Weights of a small GPT-style language model, trained from scratch on English Wikipedia: learned positions.
Each number is 128 + 32 x the weight over its row's rms, rounded and kept within 0 to 255. Layers, rows and columns count from 0. Numbers have three digits each. The size before them is the row's rms in percent of the matrix's.

# layer 4 attention key, 256x256, rms 0.135, rows 54-63, columns 0-127
099:104192149146107161170125126204160126148125181096124135103151105134117208142124131185108128155108103077194090145117135111122076141078126148109188124125151133085090076212163139098151104143115092121157044189112136132104126112123146142144169126100092159117098122140145098130138143137141112135067139098112128117142158136173099153141115116096102171111191103128128180114082107169121138113134
096:153161203062190125147113138164146157151162180071088081163162103093140147127099165145065135121167156120130132151097129192135121145125113149128115090126139085120111095107129101071114117096168038139123209154111118075147088155088068124139138137154096136091116133127157079133110150133151094124114126116116121094108156060180091080122126152190146178119165127193145117180114117109112189119108
083:199111115201066136153130134108175101149127158167154129147132074178120142131137128114115133126165151180137138144118094141141122131141140133158123130158141141131171146107158120182201102116152139102122118198191150132109154139114050159127142209166111108123135096177153101110137144157177165132146100101167113138121143132104176203086197188122117145116171129167126175155151139104123163079109
098:128102204150139147178173142151148123141096091163109157099157097119116136085231143175097157170125164189100134167083152103158105192093123125161152157079124148132122088078134103143083120143082123112104119121083087201110144142164155132161090123166102120110146176145104116098141076101127139120124163117112169086163153119154131126128149062165075152107158111182110174160098157199103163108078
095:141179123101162162101078158134127105122157098048113111155132121142186164103135157107119127092140156164178092155162111150114159107167178117154095088081161183126144123119131133113132121057083157163155125152130146111110158192118160163098151168130147107091145102081132159137164142154201120149085154101092098132107041117056118124159167104138130119124149112126127113156147069125108111138114
091:133092175081176102087194109128142145099143144105151138141112137120100135100069126140140121135108139126124205112106169157091109098140107169152106137101111121092118137102167117160130147192136065154139122094075153128102129118111091144129106086134093099169131177182038146152117088167160200158158173097143149106123151112108131100196185093082145153122134102117074152108125173130218083120115
101:209123082176135157061107139082092107166099165157141153124115110068182139042161154205066090184090173147093137131180086149115179117131124148157098141087116172180130133125172170137186138112108102067095132119151119168109135176137128137074125114101162102133176110103149155053161160145130132142139102112135135139130099130070111144163105167140064169166102134085126135164075128130175075130124
093:103161092132127100181153107145078202173098117106119105100115119148097126076080085102104102166087106102067119101140127164073115154172109106186111089057112103142100200147119159111105137137087132102124167114135136127118178130116109166206131081166156162164118112080145149140151109175097192078097118125058118153117169157144102105138132111167147106126104175150095125114127139146152159077130
098:161151096105100132108128104142149146131134088133158139155139098084109145135155137114103189171121076130078132129185169170128121156132098123190141092117089093142118158127148191147114130126122195094108077134156142129139063125161125058091083149080136126162115190134159117159126116113175119122137086147117177042137131158137124134143123091136121110087147158072157123136106170148172153143116
094:104096110090081110143139129150152133140126078207134148170132144144092150145165119107067090152145071082107155134147123180081138104160092118139126151113110107223084180108078138080098081125138110111150144151122140121155115161051062146135117163133110127107072131108116143169088159089060138107157108100100124136096178173098076096106180140148123155161151132214126102152120152143098094136091
# layer 4 attention query, 256x256, rms 0.135, rows 55-63, columns 0-127
101:111145181124083131177078118207109120117099161087108121150187126099178133079109119193115132117116174106116053134108153085123132180139138153087127152148100114168152164147162064110109103167126097101177194094108085075096104131169089148100117186106096143103146075160163145063149086085099117048102123077144146119139139173122117140079135159141126126086160181122149200100107126123113144100101
086:141042145109121123153136064141171105148127109055091122071132128167139136168141146138072140139151118206080137133155114176129144073128163104178195104137159160141100135144135179123141082159140106153083100136164111180111118162123160163182145200088146136153095143099155158151089131126086103108130139115151135124154183111144115165154154125076161192124145187094195171161086101091111127094098
096:163096124123129072107062129094125077139105106059108128093152090196041140111133122127103144146183148080180127118106102182117144144174133123140164092114198113152140101133095122157118152142169128145112111169118125148091130195172083101147161094124105156099138110132124101115118081070085187181122122137132164077085136149126131077083147121156211106112172149132152138110056167139109102075113
093:187168121064104125139161152066121134149135116152121149191101120123144137177083170099138123134125109174115081133079081068087106131110096151120147117132100140150087180122070151035056135105111118148110106171174123166170078163153135126098125114034157142111151164125172126096198113171160093113148158095152104172123083170105112183114159127189158091094159135116157120180119106158127116115151
090:089101114153157123093146121120117164138144111127103159149138083177126150114126137159106127156106151205141136118153091197079099135153192135172089150122146144120082159128132116089074100190119142155098165163069113133096137088091137146105085120133136078117158139140207080139127057160099130081115155111146131137093101157166125137174108171127112120159101114130145116119161133142127130078123
099:180097083047151042146137142148088083133135127077114140131150098096152196132162096149127155076108093134127125127088125167082113123104134149170117118126087161139128114171055166087089162136104121112123118102145152166136176132141170136156145104091097103137213148160143126095151170104159182078084149176160146145122106143122082178115121096091144125110093083179072164115169118065145062160126
094:087144189080149151107188145130123161156087156131136108128105110144109130195123117114177106125125103134139153136141100130148099100178072105077123150149128160165075123118137088131148130115122096134142141129145106047125149149119090162172196097168117138112157118130131125154090136091163124109139186171160129176101101147134093159151115067136091136176105080149040102135122089099111110177146
090:092150158108138129134146185149160119112145126116186203124130151196188139152112117098113161128211093121145147119113195173099167107169148100150143121179067093164150164154074101100089135121131081140126081179094234097125134150146126101065091105087126146130097165109158099104133092154161110129082126144098182134086109127134056150032154100169149081135122150182132121129168144135116128130139
088:156169140124113136134189113196050121142095123138122132157113126105097128175186138090091130130111176057119082106162122171117144150136134150149149135150136160167122065135165128104228092124138123109115196127126183122124158064128116121109151177098084142135119093106077121170125142136164094179138176124121109176152112142126168131179130057094166111172097189125129148108132113062126079101150
# layer 4 attention value, 256x256, rms 0.136, rows 0-44, columns 0-127
100:131051112098162156076067149128125168143067145164108112100170131136137129184180150139101088122164130136115158085125104173140097092072140054191130105195178129141109143179159116057115118046123145121142097143126118150114143106126106127131052148193116191098081168136155106154124165115102062127155076116052165183085162103142092117166132122159131157134121125142152150148107142095157143153125
090:159120146150089130159139085183084141146098208127166146106123165096167165136176126118145153117109142104126100124123153152159162146163127144140175108140151108116120097097125131110133130208161090174112123078131109134181156097144182112094165143178103134154122133113106083177131105134168136068122138046140114104087144119164079218120153130128136078050103153105172167138121134150095078122115
101:150145131083155091128101135143165109118119126132070105167144133080096109067146119080144131121167091120142158120158161136150115163140156117131093114148137134183143147068176152113091105093123109186146174125176070167140149103116128081120075079125088135153126152143183133085128097110127115138255157170111141105169087079172111177141112175147170105173122123098143144117159128121157146140144
097:101207117147149072118192197104126136137144098053138141163147120180086122103095122149091163126091149131135114048154116101104181206140135101178119138116154087138163099141132098141070154103242119092100087173175161133123077120128154123115160109129181056180174154136123086098075128083121072176044149127135115147113116195168147153113163173165086165143098119173115154150094157142150080117128
095:131084138162085108144118128116146119056094183168187137137112087156132080148152155102120084144115138102162138115136143145122081071127122162092130071171085065117097096085146118161094161134105112179153097095126123155136120177091206101113154146103128100098073091094167109104176119098082156148129134086184142123064107087151140119113079139085114095084134180129093090174182123145175113149150
088:133132134107064130118145121109140142091130056126094029160127131116120100087162190134108076148102121128144145112133158131137117159072119053082118147177174158174220169113150112121112168157097170202139092132179114161136145124173068054174112099142105113090127140116102164142121121155123176126169149159142187112168130145181099181098111148093085151136128088125120130114160110173128140118094
095:125146166109121103129101091146160097122123169112129073165112110105189055111158139062141164146120177108142136169180197106121135086130161247149121139169172119090093088089124157110146084101125087150139137156136126119114187136127182058095156155055140092138050073140118156134142167138139148146179148081177095149107167188159158181141154103170134109112157108094163134127146143109187130135167
097:103105110124119130067071118175141172094080094156121152085114112116116138172156183151169139137132155130077119110107177137168153127172119137150152137131104123154173125125147097152180117177174119102127193088116120179108096094172101129074105101189121112113131166119144141185114180185139063130166106152086076095151124078148116162136114150151167073160104122099129154171174078097157118126096
099:102186217120098131125114085072116101087149102138143110108086118106174090053086125094114134169117131157147091150176123118116131110055137151138182118138119160136098088050134154133057188070148168126159121143170067166204164140120146057146158134077108118133132160153130157111163124130124143158170119089142146180163127035142069146140184173112147115091051119149166117160152183077140180133139
094:073125122147145146124167132150099119152163156104134113192130152116117155124116104150107117102149166092110080118113135113104175072127125158093156064108122157196153074102162112142106104170182108141165135148151174143158144163140145078116101156149168138131157182120136159208112130130104183109137150110158177148126106096108221064129131111110197112126149057104143088117116153111160136034115
094:107140127135091163108134087118125167198139128153150141153115104108114166161092109074161108096128117098112133170093056144189109095086170133132121146114122076105093150071184149147128157144166135103089129124134104094149102105116158189111127149145141175173154094120043100066121128167137110107171162101168097132158075128089179161148141171123135078155181144159159199138181177148165192133186
099:155116094112111073157121096116156087127146148159101102048113165099138071186085048166131154119188155134148124139145098044145126095097092086154126132129093116186131113123130098169127106147167156095134094090059145142119109058185118127108119144140158143155128190165146137136114140123123139124108124146096105078139155175069118108106163135156155060129079182127141100079126137147121176174094
102:163123131143081120155114069143157164110130149117137134146079087185149136129150153150117146132112130118105164154122154091059171061154082123066112122171111132173151162154137158161125119090133116106106131092140084114124135166144141132203242111110159127127118124110143115149103151092164155130183186102181080109108180130090092222107143153089114115118145133063135079054159099130095117165154
093:108116133147144171138159111126056141079120102091073125143133153123124128056102173134142088092115149113107143123149160144096099128070104113100080111120191135109121069198101138080093129117118114178133137117166098151155127158157238187131074144103136160074152131119136130170070123109095108147163123138109131147122140128129104161161105128114110184174106085122124118158165129124114100066088
094:168108108124133179073153185124099111137135125136103143138160063160194109135178188091136178184072140189138122107126018102116137171132128136146121146210076129155141079172119112118208085143140110093113140128114168135114126156095087150107119127178105194097169180128133074167092136119131093151106087148055155115181103077168103126136132143166099063089127075133160142184128087089143120111103
098:166111069160082123126167178190169088146169115136199122123148122048110120112112156177090201118097190127144145133093116150196112114166172124174149137131161168176098110135062126142151148125128184141105121127107157145110146164078138143139104125108092147179144153125098057180090161084145130164106110109127109167132091076113158117149134132137097139081145072165132132099121187135117118067148
100:091184085142150116081143176133100123161151178025097189133108120117130088035172151138194157118098086079138124095134118151080130126094117121163131117128159069172132179084132140209135160107102142126128074148141094112157163186059173101147174105106134153172136094158146149101150097127151145126149130124121103089180097142109142149114138138122144137153136125125115132136160094094174101076191
088:168137103139158075099123126090117099143087182079116142178158129099070114166126161162126106098174091132149166129155139124112096133147100118120097128174137129172191110139127098097086109151131122134160059107149145125153137149116166070167113115097125101164105122158127119091121111131133165183102116118192146148132122177093107108129118135095047178119129163067115064081109152130112045090162
094:070165132141199098085140133175150142143122143096080179108130105095112136130147129084091188140120173149159147072092154104092187152132119109108082162156182129156128185085152101186116154155126163126155095134154206110131122144076146154151154113132140126114110162106094152084121112148133073106087080111116082180166124116156127139096102133090162171124113062134077107141096134085122140127107
099:107143176149169143141104133075125183127144165121129136164139126140124168122098204126127106145122087095185135134126144130147134083069124118184156095110138171143213135078194134118169125174104104117106074106150123091105123060101163157124164185141102117147094041134130128143084142113110143112141179141142142107123138106040103123120140082075124172195099119080183129112155136122144196113170
087:170093136150100088157103129086155122115111191124096152088098156120086101155120108124170149146146141164095143121153092103141132149088177049138064074129153093092097144124121206155114124140076150112133073089112086122120088125067130091123104099105114133107151134106094156112108167075124151116167118136150097105137118065126133152150110062129156062183145139156138046081106133116154151106158
098:126148168114123120114099067151145135124154120095186084115094100109181118082159125122108141197145191138062116137162141120099130137106152164119127116117174111122135165073112078117116104147160165145164166133128126149137122145181186117090104102133138113121189163119079111127152082109161112185217118140175101126131156106195108157158149112137147113138114064123141123109155144134135124097101
097:111180120120055125138131134111170146116059178144073123133124114138160096106157123139122121090081056149143108132159118162138129154142091142155110100119142106092145130099069098106060172166131174158157163164091131145168141178086159089149131190108133124155151134119090084045165123133111165134182110126131235139120082090081080130133141168110142159175142128162154128098132108133156082131140
096:129131108138043092154125108151149114145069230090094150133169102140078152139151127133158110128117060130194076062130139119175160152104163122102071102133164111139099101092173107096136199158120133180121109129136117145116130151129165115148146101122146114157129143127126109120150156116083178083141172051116150115148114161141152091156224124119119139120142164138067138148130103131120170115154
092:176087124139112185110123173109117145123133155151101182150145074148087106134129102110153104126142160098088104113214142146129088127096147167146142137112127125114111115110150172144088121131155120103194153094097144104089154052119129083140036131200129169109157140138123156076145156123125089151118118127187111157135146198128133094161115089150178117107134129142110162071175064160152130106125
088:150111144139144111134173111104120088094148092161131158107117137125137084122110096140165175127078095131058128175151057161076114201072148094106100123100085135113087117158168170159125113097103136144129163146109092109129122161107166147107055093150148179094187169116163146171154077118153142164130160179126144118099092184151091136127096101196165130116165084158091129105129136130086132143098
114:109158132073139131112183111133117199103093081193103079088101130173151091133105092140154152144109151176102143123176026142084122117113119106142072133080109170155103121147115063164127117114124135086137150141092166165154127172134087149138103128147142125129213184045080104090136137149155082143122126102065128139129111184135095107121106081171104145069130139177088112185113131154095108192082
105:111099125103081136139118193119161113119150115165174184140096073089109142125101125180142073086131146141098056159123116103150157124110073171144154105130074156154149156128145140083134125096145099138128045109089172101094103098152075150125063196133119145098109110098132118113177143157104157103104078138132106088122129170106116088121148151105102082148099203150082158150096088123095138131133
107:110067139111152153138170166082126120127127088153096167101110105129142121112098133157102128064108159142086112113100118118085087167138138068089102144165133177140146190212151095091139088111108138135149097115116151127134109068080115158170066138192112159068174170103148113144157160094167163127057105148099157152087113128128167125101163105120096114112142152112066195142109050163138100117144
097:090071100146084187113169175139169098135109137153119146117116103109083084112112127082161122098115128109029138142134096121125151122139123103059135203117062101183144098144110138182162107154092113125086042129102123145118152112169102142130124084091172119120168168142117159092169123161082164151116110171097134058080084155118120081108109172097141135123133150141054137106080124102163142109136
092:127094172131134085142200131176110100087054173128144128093098159079107088092176140117137159131130145117100101134112123122107102087099126140050129152146146095171136133168131173085143153187088144130121111204150162140126130113136182098154114148121179110150148163050092134114136155106105145102108119131153167126067128124093128138138175143127157180124052106173109103154104105138103136134159
092:100125095168116124138125151174179130111149091157107082071146126130184138110149098116107170122093155132148146133090090112139123131139083127120143077117112104095144061132094033149126144107177132153100166141125184103143101127150159138090107185101161203144109159140144135140113139092102100105135167089117113130103157116100106104111113054147137058065118063191144085113123127168095069179071
100:145106123121168189145088157132062134098158121099212103109149107121111161146082122111134154156116135097142084110099072094116138122164167132115126117136102153138113160176078135144101125095130130131115180134100163134079215109129103176160164148171054145100118174114124110194079189070120158128104135165121107132069120108176191139123115154136120101151142113158153100122103164139117100036075
088:105192127099135111168112106110157163032089103162207123094090167096140178206126129134124126121097088156127130185135135118138148148112158121189169112170152108153139129151048167129175074133155152100146180083127117094114204120134129129072124150115116114126124111109100133106145103100154132141126162114126158116116113085111135133177117065138142206127151124127145163177161141148081103181111
092:165197109117053102084160101124153153087130112152088118156161160169149138195133166162157138106089108120157176151067109184104124138114119140171169190144182170108134194100132071101165120178174123118132123135176141154138137172081127157144134114107112160154145081133082044136085092102122126165120129184080141176138213104109060147141139132144108186167103072120146105127115173071111148118094
098:107126199119141165109134086200150115229089116170133137098142179131101115083158173168151178081127199079116109155142117136122126168135162168113130138148122069094132109128093130098113112098096136148104112086093095112150135115057093154133150146059122165135141148099110127072209181097137134157174050098141126128165106095115132175146148149127117091109073176136136111101152095151133069148147
100:108144096183102137163112104158221108130131113066129157165155112110165080147112138142123066120126128146164073136188178104091118124111092134158162120114113073085152147097096159108128194113107123104178092063111094136094155136138120105126108068107139137128172120181172184157188132119072172133153141121131118145110177111176161155096131123086186151117141099104164091143196160133214146129201
099:111143137092143113102138162158102117080112088092089117118103169156081167112105145131100088101052084173153092101117156134135072126137163140168122130105128107167150139124068092158136155116129149154150165123191150115164103128126208111140080152060139143142156132127153114101085099165087114115049195142107142141105095112159060159065042149077127186100101075128114180155142128131137158114148
095:107104106088115175136149200096158157119162056113157132144110129152121158081072162167133117116122146127119148158103083100139100105033150161104140137153099154115132108133097128139102152081097157122125071126134168167189141120129135154194165151062118122112188097128100062153115097108148173144094123135206102132115069085095127113102151136110121100129150167096148129155134150112150094117108
093:115152110103090095208142172116109075154108193123137120118127083142153112139140067142079117100166127086105168142110151143095120148122132119200086105140098094146073081108146087131108168143104168139181157179166133136156084111174150108106179189088133128084109093087114151155103163172150083127115163064121191132059123192158137147139129114165151115132127194166125072123120147152156142126098
096:161103161133079186130108139117120102123156124135125089142129132136119183121146123162133132088082113085128133130069065101148097111152135130111139128138096089217119119224115146091127101150140121143148090079116180127145142139102092166130103131171158125167118130049169134169165191086142085092153092165093145136146177124111075075126079156102105165127174068141078158111088129093071115047109
104:110136153142094150138142132124128112141185176156164173126073153159135096131147124114146060105152113139158167208082122146122122114152101136149121144137064152139117116111138161144090181142091153180114071128130160144146085147140177060161140123114111066149118134088125117099192106089176209124134185119148115100129087193112150116161128093097144143149105150167113099100127146160164128160112
094:140158117060120102125077100120092106135138128185130180183133140227117128070078125116146152106169137121121114089095081102122126046165134161060158172165131177141148124133129135100124144078138166151178083096163106172124145140154147089159056122127077093108151045085099078152169108104135231113143146128159137149118121098134131128138134098116152141143153164112106145126036119101094129107143
092:123134129144080200085065201152112156136131124157117133118170125148162116164180124093157124084141101139171140115127133146111128177117170154172174131149161124140083072146070108138155102099148170117132218129153149089131121168123123141070139053038073151092082132100146152141093127144133105155113156136138140130092139073134161105143090133152113102113131071127131094131077127123077159173126
105:152116123147117156059100145189142134147122116117145139147145074113153094135181117141153194138156128093062116159155153171120117219067135098095070127139118132147088139112164129118091111096137158115115150116130075088093092134159139181160150076164136158099119117133112093126159152102117099139100155251096120079145130137152130094107154114147116073216145122153052112142155124110138102152122
# layer 4 attention output (transposed), 256x256, rms 0.118, rows 0-44, columns 0-127
103:139164101089065164142167156067164063112112080147115170122115155103110128120084116065111134105134096173090128133172096127061128191102087162096120141090140137137142171067073111105140146086127143129141139092167133145094104117122183099106144104152198136145104111143136139132140128124204138126075184120123104131119106127148142178125108123164122093163122153133133142147201101149133099135129
096:116164123129115059127153169110117202091101152146111130156142093177181095087111079122122103112154116143109094094109156168097037144155126087134144159130083056145156157127153110109095087127092101107123152162108147096110070172202126149085175181120124174138121126135181152131158082116108114124094014142173129118105115148104115113138132110129086132094138118141096073101172068067126130058111
098:151123090126142118040178095063125167168154071168122091129127142128123122123179146152104109086064088146131154107108151139092135112133104167146104134114213108089070132122103166088141152186162121086127117135150130107160117161129126159107170139135172093092135165082092133097113223122155156130105141100176096142090139146151104109172187132120077116117092100138144185205153153130173099147091
105:116091092186122110078091096145117114107132085111119110143161160096104122130124145145132117131153129103112155134084150153130112118126140128040064134160136182111165114124133074121113130115070138055118121132105160108109161081166122115083201142120158179121125130117132150108183188112112070132120157096098159105133133186154161113096142172133130187105151150164095112086093163120076091243167
100:154106153100152148097126164218055132112149098131164110155074120085100149092150076167152142134170139146126098101124194169131112185101177062129152155143095149143093130129152083151136123192130107174130126105167140134105114165158113179135102078185103075123143222078113125134118077169180154083097141203118150142123125147140091179170120089145111126095145115140134173102142156128153113151167
094:136135115146091071121149073130140129126143150144142125154106098136154176111138140175183169148124141128160123158102142100160145109097072163178158135080155189057097119090045158158108154223120182130102182084104148101105082104145141163130139164141178151119177135137092121133151156140093107137129110188138114166171180125155102153106144085129147128138088164066097157097111079170143122127082
100:087142086156095147153134156109113177164139105152118139068097112194103138148108126169106071115153095130162120118118149115101065116174129124164125148134098106125141116165159136127150104171116099159146154138170136133099180148155085180168101117150140143053170117142153098065110061105150170181146123145099159149151106106135119171135164194124104174150142148042105146111146116117073126056151
097:201127102162130122227106064197179114123167152119166155148155122095142116107126139105156139138127059193098111148149104132121087153126074066102098114152142108139132136115118155094100161097100130142152118157176156156128119109103141159108075162116153119156094097133141178084119137133111136126139068097167171145133135140130115129152102174119103111108138145133163152108162175071112163105127
100:079069090134139137163117137154104119068152131165128157121200122159124111097141106169097174132117142119206127139112134154153083109124166164168159136124109154123080090148151185115113089183138118174128111136101137172131217162160102125066095157138142183070083111104119073152137112160115134111133170121108077072123255206094179060181075134117115057170121126135168153084104114139131151138121
101:183102101125114149045170173143115188097162147175165153106119127141165130102126156106164115126123179132085146118094110103118134103082144165183126106128129069155084143200148148099156132163140116050124140131149094178169092072195074150102160164132083175124140123163076123140093100104145129116141139189107134096139125111135147157128119221196102084095152139166146142085152117090113102142163
101:160108106135091107091149162143125128079139131161084093147135112119138115085125177169087113136081112166128144126092186112115089170184112114118160149176092108072128084135127116157107147094141149118074168133076143116166113158186132110150189138179121089089157119080125204110130090139102208083159115144160176170078125056135130088112078096093111135082121180152175086184045167090096178142105
097:109095148105141067144102170092134115118139137158133163151156099157062122125141131121180073174135103143167109144079077096125118154114163126072139173162094138124101129143103124099078067104133133118152149121109187189087143152156078187142132134121046044151189068137122136082111141173095145189121162116165105118098120156146122074119100128185107174122157100232130165120161156117116121114120
108:131095128127151106107105133134113111103081082120158115131130117107202104142152091124129146072176082105153129120100152105154110157138129163188196174139145141095139144151123162134111106102163105162119181089120114149122117104097111214052072205112137154119148147092110167122148139118099135044146117165174087119159128105120142186098187028159142153127132145113113124131148129144118157073091
103:096088115114148062138105144131109097085156095168183171142081181217111134118090055161083136126127091123165207082145159143135149119108129118112118118126109074154202139064079145130128174133169122145124114184089136175122147089107106104082131151154128163155104155085120088172159114040124066212112116154166070145137144106170125128113134123106087058130168185145119090149117141137122118194159
100:067158128110124129096103101136163169197155122114092146088204159149034125111132104098065147070103108122107144153111149095183123075185132144141216096111141132112117160080125122075129143093086139169181112128113071147167132155150081096080121078102101161130124107154165159100118104180122128094119184117106161168159093181107103113161139138173099151101124213158081147144102108161156129129146
103:097087059152112122145118123147125118169163167125076128112127127158100131124128086134125119183129071173080139075092108039110161115158070100114147190125161094165157135162110135090106148156150096137106127153113117107137132081156092108115163102176098117110174067121158058083117110135145148113166111140106118104117150086010148117139096158119183179114087109059109125143132050129117144173147
105:143140123119106084122178126132077160145162112110159113173113063152161148163151124172070144109070153132142134176121173087228153120181179112120093216147136161151141140109077109090146144182125098113115135133171037073130138092199136098099175097084131160060104120142087158115135107095108087159149176097092115154163096117119121086098163134122120093152149111129085061154118132086085199112149
092:113143081141111202144174085117096129127186119144210083120135133126132154109102059085135106116087104096153142191127085103153149120125096122177097114116167160118171159132100084140154118121102219091136122189191126127117168093112119143137111137144085122162086174136128144152146113106093106097116141160106176105121147147143084133093137137128149120120182068125120131119180113204156130157160
101:142146051157093045145121109147129107198105121145108149127132132111130166103114151167118095162127135139107116101132065207133111137149175134114094119120141072121113081103136099086095158087121122098116132108163103133120132159156106143075152089117138145138091063155120120137091085113179118074140073126034151110094046143142165084127143139157162134109155189079157172136109126148132118085176
104:137112180148147164143231115152112175152145059176132167119075145102108129131185098141110114102177153135157080191138167118176199059108161137124078162149111184157096097127124115118091108103149110124029169133066105168080094139120137090165128125136157123103159131120136176097147103175100071110157080120144137101160145108125137157165130177107126078131147128159151133164112097085128129138136
096:154191138147127119129137144153157090171097148102109124092146106067127136080163128092126089093145125136156121146123127124131118116104117141141083174128170139128107156079092175166117092071139092157130152146156129101128099158144106145164138141165076071128107110087194171108123122131139104124237180112153139109163095172172146144137117155099104149151063074082134112134155129164153099165128
106:117117121132150128118089198102084089065176176105132146159169136067091153177141145129148177142139117169165158086154139144105103058190120078174101147109130112069157108184140189101103108142122119056110178169151133198136135098097148169168130159111125096102155133077126085151131193150142153094109120176125123131192163110098150141137124097103096111149124155102073140128142155109059117129102
102:107122102204122191140129102122132117096150079125189123116152096189130111159135109148144123095143154106116169171118072119152091079125129137131101176102133081091147099089145137154136107155124077159145148125172122106139122142144088125163132099096156108070046114121169073147129135113170077134030139116096043186133151116125147116235140137178125106094060125135108066111139086160157182103107
106:160166098150105135102164109155113124139120146121166129160096079126104152071138108147142143160123123102101168186134147129138128093146163121133137139097101072101211138125118115214125063131151060066127169116147181091171141143165136074087134151146119114106122142086134138124103120169118100139133090154159121107141091061134096160109164107188159158124118100116111071112079168170151179131115
101:135164065135195141104104127124088124185138147132092106092131133102128176119175153108076097103109139136153180122081160097072190112135129171145133168110127136107083127148191094094141111100125107131162148132109200104090152128074120180100129174148164162133141108158133092108150124091117104149110103186114157128117175107150079109100169097160113099143137114099119153081096155033125124109104
097:109153211047111152087086187136160100084067139137091125121200087130106137081100140103078097126172113113148165099088148127141133166204205135127156097080134163194111161136128114074132146136094144105097087101106139153148124089120118147137111156118136146115177139114082106120133165127158130120126130137102108149157184094151159107144086119117091145083080119204121098130109085153107178083085
112:122113141135125155174056174161169112115134122044058138148156123151115152142128091111134161139113120117082183121111141174130140149189158146168161084135115099147095113115139118163133131118161144161130152152087106151167131088072079179154161128165092116164070102164107152128141140126100139107094087127120072106106136123126124066167120150151145163120138182159173180190101140119156120070117
109:116130141069138122116136146136098132110072080046096164105217156154141136112136174127127157123165123146138099135089134187119124105100127179102112121160089144144115112068117118141109146208105125125177137124141187125084139146081180133095159092157178114136068090171168121099166114140056116141121129035148139119140113065120140112039077139151158100116175135124090163095122115107136183129125
105:093131141080088103110082149088119129080074121144165140172143154085078147145124118080151159104084098138137158088099087122080165149200135155122122131102106154167122129098094134142104153179088125047101127102153099122127117151156108180151179103036167121147137052119127091128163064095101158108117137102148065133135129176134123130128119141131142155114112167136153174057096131149194122186154
099:115151148105075144121127129200108181119097087099154100149093135139161137160139140160181098206078125199062100118092116164099111137135122140164090055140095152126143139110113143125075130136125105119166114086150128079131108132077120132145115141177107100092128050140134049114127173131131118112144132112172107106116110115180169147059180153099118096097082163124178153148122115113106151174137
101:082131096152141098103077110156210179148166087153141120143060099102134215140106121117169171141171084097175128089123135172110146159140109104172102138091116081128130131100157094150143107134184173165116101182112141143147154114169103131121176130111162090155109089158091095157121137121136128165156186103098166142206131101168144138088104102093136038092159140080161111111162135123123132120139
100:106083211184105159105111071120086149123124120080170153166094221144134059093097155160154111159091100131120146095145148132115106133136166148159156107104126082147133146148202178106162143113120142146164137143127161134089173122071143077125184131109095099124153117136071130084103082171203180141105152158129153127137097118140147134160085156142094171115157193133090136107146126113079096095147
106:118113140099107118130120120152144094114112121182125132143194125149160141109128184064123114150099183177122153078149126057150099140147105147184152144204141172199122077137109091130140164116086169130138106140144150075129110159120135094099135089053166184143235101095138141133153101130099084116090137158087083174123130132084133176130129100144117156138109143114195138084111167085169129198165
099:186135088130093217149103127164119149128238135127022134166098169179114081168140148109151091146158159091153117141115131121126107147149079079090182135149049142087136143102169108127095166098140098152066102181100100094086158097130067143108112175102158091113150118073144074110123123153118111115108140106123087163130148168081121231189149086075140117114085113123203134064169124104121133090092
097:165113091115157148111117047121196156149141120146112108138118145147115151122147085103100131112175119075058074116206088062172146139150121129108099150130126079131185089137072131062100129133079151173121108168161141104106104163122130131148075123139125153130101160186155146137171138082088126137091136106119122150037164176117159156081096122166176140126117156116119132115113125167105138076118
105:070141112104132145152078119128168189093137060125175093132174100141126157144135204116175157076161053181092123092152123110113065083178116121134136123144109129113149125120165119118124202169110119140151123128133090055095171143108139101115164142199131068134175085194129119147094135120177075130083149105130116087125118148066153090123127126139086139144118035117130105163160158102099108131158
103:082152093148146172170068154120147166111144107168163186087115127153079117104147079151113120192084128162162101132075092134174101121118159133083132120089115139108119133125188161104131093125123085068105127111168164102129108153099093111112115158119069169107083110130083109139057063081171115158116125147153166103159135092179055168103134094110139105175101152104148123131162175136107067168106
101:099198105140160152127138084104152158125124143112118161150119152150154116118165096110057159201155102115167171121124155164153200155123106098161087109122087119109134109110132118130031169165130133132091175129145184098105139091169125099120175174176128137129150105126118113087172110087084145127168159219130102179110074167108189120112152104159196142130132152164128090093067136097114068185159
099:087110121113091114099114124136175110130195167134138082113153123111127148158182132126103146160143181115145106119059132154069169113157196128149079164120090130177132127123147132113132157184123070105123148092125061107092136106115106116116138089158098104096154147147181085137124111149127098110154140159137128056096174117135095094120124139115152076086134147171155140115061155129142150165132
104:107101090152186137101201107124113109080215112143161145144168121179212122221089156133179104087121119101149122156118128188149116133154169104053157136159151074162189147124148107185137112102146090121156093072156144150123103159138141146129150093157198135111128156154129112158163136111159170168128157144095104138116087106142077103146088144082133181086159104106124144129145098169123084112152
101:081160072079136144088149112121136205136099138238117148124090139115155167170144105136173124130171150126114098118127152080089229130137094112113168114200110120122127134123090115134127175112117134114115152090141159107146128118145198167111094026131131145158061090159090122106158117146130113131047158150136169138107143081097173098139087136138150076141114143093139134115181118198146110115123
102:095071165116145111122151080167105131123060096138134059189126084111148128140103102125137178116124088170158136138035158072151113149124104142088099096128098081171131157129153145149145081158144133117104161097133080116110189158134080115167136108126146132170145099118068112137100112139141091113152097199157114141160130121146047094106116093087130123079096148118166168127113100167143178048160
101:149110077116149138130136139114168149140074114119060133066149055138151177169154121166122131153106177138158172130164090101118123129110108100136127141135136119121050109152130155170069097170172171095141142087110078107149186139078134154140149217126122091185109140131137159069230092137132079093122129169132105102116122148194125165165107106105098109115147111154098182116175137112093115126142
099:143087142164126129109098113114136128124182151116096171144149073199123136108139147154191156131100141149072071147144127109178160119092098125130058119137079169125168168132177128068089172124106117176116113117144155127129148110128147115135152099128140146164081165112117145106110155151128139143121134150105085197130096154142154137103139144109100147058129107166077154168150137168143114152152
110:085113129120132132073071135125121101105095179072141141111112111113142180066125160202092162109071095191169149152112177131136173088158165069128107172154132156078166137132108135156160128108158157123109149090169166120144100120056146167118125098106167160102127093149120181144142111177217130144160089048100140145143112124153187166096118127102143168061135150145073113119102212147153111134107